Each number is 500 + 25 x the weight over the matrix's rms, rounded and kept within 0 to 999. Layers, rows and columns count from 0. Numbers have three digits each.

# layer 2 MLP down, 128x256, rms 0.39, rows 0-99, columns 192-255
485483540553513523485506500542511509495497481505515482527510512485523484529534474487492481535461558501512500537524505476468488537496514466499460502474519477499495506481534460502486512506522508
462513509493552481586565489492484526527535513505473488518479511504486533556491516514505520531512478495496502501503523500521511528460525550487491470501510504479503504511470529514465474463525529
509471518495491501532455511507531527483487509492497502454531571503496529481457502469458525493523494546468474464507481530531522522522538481462526476492475495511493507492533455508490511496479514
448523469481500517432522479477536490475492493452540495486479545516471478473524530501516498501489523486490507438512489495515497534511481542536451478526496486478497509519496512483531473485466505
501486463516493492555505526542498534478486519499476475463497506496550502489459532447481494502464495519547533465536521530517481482480488503518494451544542564508529506483489478476482487541465509
524497523500520512500525509484489516419515504489506458519464524484488474490531516514505494488483503460532489517498477517494519510529450505516494476501500498464524544490459516514513479504498519
486510509477505498520490487509488471506439529472528500491503519482453512495542491492512498504505493489537513506498494539494503523508486508532502484505494498471482475527510532532516545490513480
527478544522538484528532511480502520520466522469554492497506482534479482529519518509488426493554493476514488532519550531493505547509496452549463481470510486449495474494503480465503478467511505
511523476477502507472451514485496478504499474515477497531504440468480476540504483473481516486523504543497481443451494504497496485502460518500484529488449542518515463488534536534486485480517511
483520523470555514493513437482505508526465492489492489487478526487528515492518459517496465507521508502503550517494470525501533490469526479488482483564531540502526506485495509484541506510550501
501508503562518509499502504469499516483487460523520462452484466512457496510553513505462498550515508497526456504490528529507476507505524495513445499503503463460511499507553509506488510526511518
511499453514432517529474513505482551520528511506506495479527551462516503490515491485504533545502492480476520513513502445488476517497467505497465535454469491462545489509502499477521498537489495
483522520480487485531481490514494478539510544575486527495497473500507505480477480496544485503462454512471496472507493487473525514518483452469529477502524489540491481472544521510459504454486528
533540418504503527511459560514459536536526472494525484501488516509499496492580485517476521512527516483529418559527554471494516514478502472516475541434499491479467507495524498510463464542512529
507477504519492490481498481523498465485513537524503450503482546546517486503532493526466524518473458493470514522516527485528505513531508501502496482511488466513494479485542513478502469479467468
472502534501514461506506470501482534510507495496489495485511517467528525475490533512444527499489510518454447520520528523480550472496517504487455530504479461492454501500500497465492523504510503
498508512561478511477507486508521510475465488497478507479499519520528503457499500453476508493478474484489513510525535507518527534534499540516518536480543492519531443479488500557461520536494501
512456483473521474532451466498461536561503538466475533492517521530492524505546489529527488519520519477528446500502513454464547468442502528460493529444580496504513525502519498488487487553530478
531552479499516522514472525516512518526479463500480533477517500493491499525524517503494492512479499511440482500518522515546516496518515532480486467509560483473454520478511512503480536525516501
515484499474487471487494511513531449500486482508494497548496473478548471471535488495525507491491518488478521510465472491492475500495492492537484518460521486481508494528530547479494471581509500
503542541518508534518498500502479522516513512494505481498467537525461542463505503497506475524518500488463512468551499513493481494516544465507492480496443472506481522489524509545523497476481495
484554493478569460545525546473448520506491475539481520509473518523449489525565468468526523487503516507491502516503548463500466528510452502518531466508539504472488482498547505516536523560515532
509529523543531512488487510439486489510468520488552504522484466497489464502491511461510486494527467500468488477534463493488501497495495463493491464503510538524513549497458505525522516537495522
528487494476478501484474499530503525530511503490478490496488492550515502502512439571502502472538488479468499500501452526496514490524504498523496489515509523529500534486503506472549506526463489
528460462516492495544487526459524512494499531524484537497544507497469544483524505522516536514485489515518486480517527524500528473525498521503481502483528510489462512489510492503513486486483504
496486501479529520521510511501522472509502503517481505503485489523527500489496522490501455535512533497474478496503544465491495494511508490459494492511519463504459511500506498490522511526463498
456474484546514480489525538485507488502526479504528502499499514543491491509513495505517491550479480473499512550525450504437500523502485491520477490501514509498473514477508525504481510472529468
510514503554470524549476498491483500494537467491508486508523485506505546492483489507517476536475502506450469499532496541467536492477497482488487485500512501457489489515483496529550513542515533
512478549479525466517492511479481442482506520501456520512459449477494525467511495442496487495528484518511514494487515462527492474518457511498539442512454467509525526475506538527499428471480505
477490483557510531469468526540441496525503507482475526478517502512540503524496497489489504455515529522477497481484440519516513512468470479528551510470572476520541514473529488451547486500484469
483543496493520550476477493500484480519510498524520506510510521514510503527511461528523498485512499498496482518524497490508494497470481488522534488505538502502512484539555509503500475478484491
474491482483509524478532493500457519450498538519492547481488509458496523536498467535520524498462469487514505517512507513455493536483474543537482516500498488513525508519479464431457461490525550
477504467479473470546509494508477462484498521484487477494473502432537542494503544529468534510471503521537578504498520463541548476502536508516494470504518518516513488498422453508564505488481483
462514497492495494514542515501525539477478529477468493548491458555518503501496421530523490523454447461473484480475508486523490471467535527534531489499550521500533451550463511562480480526484454
486510480465514504503489510534471487531495505475507529461517508493499488527507461500509495493501566476516505508449444543556461487513457460529514530527447510504498507518509488459520501520545475
484504529535491517539507456524503487499466523559506497483482477492505567479503554473516462512457521496471483483484518476504491431505544508459508533498504474475467483492470516481463522531493498
536477468471540484538515492494513474521521513562451433522518479480507513499506491527507472515509481490488494459503496565469496481482507524537533477531467515490476514492520454496532493516522494
476523480498524509466527524553507517475466488524486516483434501512510520436517501474531504495471488491514500486465481487519498461506487502485505531532519507508524513497510469507555493518502461
509544497484484464517538479457515487458502489501538506478473486537501501507531523498475474538479519481521463535504500499476505507501508509501547512551504492501535525472522471485519504479505490
468492507464506507490489500532496490429493478472517546521503451490503471510521483496522474474471524514452471521493515503517479528487485494461502497531498490558489493500524460495479514500485484
532485471518487500441466520486476515495508500485476502479485516508520559508499514473494488506481519456498570558467469488516501520480553490501505479491497501488496470470535481485484472482494510
508507557502498512524526534452487515505526469504526496532507507493469535490497498516488492487486487479500500508513506537484471608471500476492454485525538495504464491510512566481524532515493493
481504462529528498486460490518492479485503494453466467479513491544475480497505514513455529537497501483499518489498512526508507506523473520460566458489537501492490526498486518496473510521480510
475536484523535436475524518447460482509519479464525524513540511547459504509474479510540481510524517474524465476504518485474497566461460464467497507500475524506519467525526520494483524478481499
471486505520513500511502511522501487502501512519510488487518496491531491490516510530518496506505467485482480478471542529540517515495530519509527473505516539496502479523514525525533472467517507
476485521518500485532509515501495566484491517488512537488483535475533501496505463489503493522461497476470450521496523474516463525509526506508504489515489489550492509484481517465476496519471465
491469476467530510473484529519486488510477517493521438460522513550532520481541512536525544490545479516473522527516497487486479518468506477490530501489499524476500471534540534495456522483530463
546520480446488508528494523516515511471486520512497493520527474523495496512513541463483470513486466511445479494506512451475502505544516494462514518457494476511542503475468490516501514468507497
489496519460566489499490470511524494479518484498447475494490520480470472477518549492515507472553492491486484497514510494490500503516540504511527493496476506548529470510536480520481518511485482
495512524530534486520491515509492460536505547467488487511460506560533548516492450483563466535523482507488467504439478499507552467453527522513539446523516512461463453509456498525504498489462504
508519532457479489507507539488503520461507526460519485545520534503498513512502512492515553503497540485531503583505491493456458517559538467511520532455502484492514525475556493478483509473531502
533485490527517510492500503530524480498492471505533486522505486467479479506490505505512482523479558473512516502512523530480471448504517478570507549506470456465467517520505525511487496515468499
519536485533523521498479525489486520516515451512515492484489544464495484479510467513491453500515485505533483513533444496494483498476496497511504461493499524482467537489492504542502486484498498
527496560498508513539502458443536491521469473554479455504519539469485466545515527453487505459489486508495479456531471527495495520453504505524507514465472474495513550466509515467484488523532500
533493511524485546516446515554502482476520499496495461481500492497506533519454472515517484487495558469459480487510532531489534486504506510531475493518511513500470497526465500507522518493493538
428581475551530492465484466509509523523506494534517462508463521526496501500505440525479546510525511504505488512524448550491489527504510488499467512500543515501525510471485528519560485489486530
581526508521504501502486524501528552454443521457448493490517493515538469494496515470460495530507487498445502509502509512533520478459493527456458484500528502500514494504464474490547475493451521
510498520541495493502485466504502500496482498528509520490484491474495499488503503512538521509463494551471485478484506513509539475516473483471548504525521522499491513503501493512494498491447498
515457479500478478503477469477516479515497529473532518518469512503498531473469473472541496478496486553506565532530478515484489493516542444465480477512507483516496467502525546501483542502493503
501528535414582475531515493468511500502489487506506491502474567423485513517472512510488546528492500483491443510503520529467511503490468464511467530508519509487543508453462501513466485525543569
481492471494497486537472518500456490504561506499500471504497505494503499487448485524518501496548468506500484489510456514493465500447505501485495474501505508560493524530521544509513502501478487
470502502461545498522504473535482527438514527463509484519511512473547501539531499520535504472497515488468496502473518537478512548455508492499511480464461507521413463497452538508528493515511499
513500565435463492505520467501517523514565481502523488509514542519479540535505506509470550466498532510528496516502499493516489490513474519521494501469506510483508517520493483512532488475474466
450513475492528485501474483516477428524490568505504449484510503515481479514513479535500492474491491557534464492497522482480506493498468548514507450518479451497489493460500497506514530535504523
509528527468455519518516496508458500495522487469507484487522497508463526519471505502522486509532493489522516509499467509525536486455521525512496489453522488513506504481454476508528512475528479
492480504491534483516531513479453537510502468476521489535486492537487528497478453485473510476503487507507497560532495534492494499486512472501471472512492507521487523492496499528558514500491505
517520506513506511505522499487517456505494454503475513545505522458496506494483490459510502494459503464494463486502515479505495499543484463487468487477550573523478496525529453520517475490512465
477515539498537487505540475403474488562482546490522435552512573531442434515516541477498500522501464461486455499520502569494457499511464494497451480443515503485548514462472507568502480441482470
469490521465506449500525502480506519487509536501522538497452507481495494481512507453509523512497494489512552523493474505511561498499472500550503532506493498479497548541523531488477513456508509
511432539503489530501480536492501493553508506475521443481465453501515519480484545521511489445515444485514527512492469531472558522535435509486516486478498537473463522492502460454479464453520512
520518535506496476480504483508505493497490506517507478497513540523503489478502516468501491510504565480488465500519512527461507513503523504482502482478509522516490489499494473485490517430501553
515479525543530483522548486504515484492463465478511460486512512503524500498527500469541510508495554526526495517489548496472475503496460531494489485484532495498484483502525478444486482548505464
519509473475492540543480497487524485518487541501500506484512487476500492505464500549477492517524502501463468525462475501507497440489532482501481496520487509508493506507444454547507503496449510
503515530464543493481504502473508486491542481483504489509485526486409459428451489437510497482531514493509519493499499513535441471497519498538491491520530496554515514542500514510524492499535524
500490485451480468463462456517496527457517475543519484518494483462498485490543489509499526476500557479521538526530549497469488544519490482504477504462472474526526526496536518483503537512492467
536423479500515547509472521525508514509497501511515459470497511459442543467483509517493491500498492532494495516503501492439503443523449488535470500510477523531496499483547513472517519566539479
491536497493529510497489501491478479496483476494510503481445497510483525541479493480480548494514521444461481465473461539537497461471484483465543450534537525565508485436488459521511488528558514
494507488453478472465474545466522486477530521533480489541511537478494511498557497528463510496523476472486521534519476518509485519490511485503479539474495491520508483537478505495453512462495497
499474479472526460455491480490475464541485481535490510497501531513493518518533475514510537514460504534496488518490502466490522521472524512547554499520551515480481510464539514475497493542498478
509513466524523548488513452466539528521489454538515573483480496509518484490516515504491501505510525501490528484504501493472494549464491503500513498538470480517485490474516534474491500516491499
502475457530514451456511485517535515510467495536503537491490473536546498497486505476520524471542515475478481506492441538514528496515468531466507531539499484455527496506469488454536473511487511
512462546509493516492484490513530544511497507508501471498494521515519484510528490469504493474517521520508519500496485517505509458525467507484480514523478524496540515508491523513427518502485512
472527508513533477480477460460463474535480501490505472525489464473502498515535494468524543496498540520500489443490453546458494499472490479499522525501504512483504499550535500513483500499486487
501491488490485501497494513502530501495507486452499509470496472505515499493504464501459500457516524513521533502504522460464488499515462488459469542510484479504490484503485533500500504497484500
502511531490509509494480516503506480538487511503494458482512526487543506492489556514514473472478487534488528457504506476497502534506523547493478445488498505501519499499469491499479474513477485
505526485454480523509532514489465493540485504501559483484472501453515487498475471473509522488533537480516445492481500525496465522493499444484477544505537521510514507565504507534456546492514495
545471483520541509493533475520471531505501497548495485485496447523468482504437504499524494468498499508479527507509497511521506499467482478527503501544491540502461472506460485489510519502529517
478484515520456562505556538502486507495531482444520489527442519497494524501470474498489480514508499476463537513472547488517501519505485510474500450471494501482493444495510511518542528535490513
504539523475526518482491463508546545511527480503480466473475489495511527434508466491519490535571521476506495479492467529498500532511527499506520475519489516500463490529502468545508532521520479
445540483518504511541472518545490463494528484503520507465538487454518498521470479512543488511502527515525510510506543512485547490441523485512489502534531493483513502513510514492510563476513493
562460500506521528503513488519467475551517507459496472471524519489539502505469504449483480471524508478482475510480507537517538500480461512499528501480528486468496493440463494504512517495486534
479525485487505507447540453522519486498538502563527521468500514539484528467480499491515483482510500496501508488457464490523496480506551490483511466482490489478500465470509507500483555506481523
561549475497470514540475505473479540549461507517476505547503500518499495491496436475482515522560489494487500495480491490539526511488474490490455508495495532502520505545504553474476531495508485
469468488519513514463500487496515502481520481475478516494480490530517499502519484525489468513521506506484504533512532488462485494497520510498472484456471526482443527481474493478533500514504460
493497483469512508482497532519522510526460459485491543494468430526477462496463515503558470471454490480490492486465504500533485476502505510493506484483486495496494497513470499512504548587496490
497479504499492516547482512544498545519522524519550518512498484540519517505497510526536470491501506539524508484492533493482507471500504542530497475493484487488521511528471525525509499499462474
510502521505501499528501487542541463511466516501503505528465514542505521490500500538518461534569478539486535486491477471536505465524522502522538477517512507490558474497475504516492494497464520
488529496457493485488483471487503489529496502514467512456506472495523485527531439495500450544521517530514471465485496483523494514471541479507527502555521519473468513470513481465527514490543498
518497513502523468490475482461491457467498506453495501485459512513502524449495525477486569538467519470539517485479476477456508504527462498473505522515563520490536497511540473480502466565492448
541468509479506471548500463508500480543485552528473469495534510508514519479485494526494475469554484482499481454531504512512490479525496503483533508515517521491517488519525499490491488471514463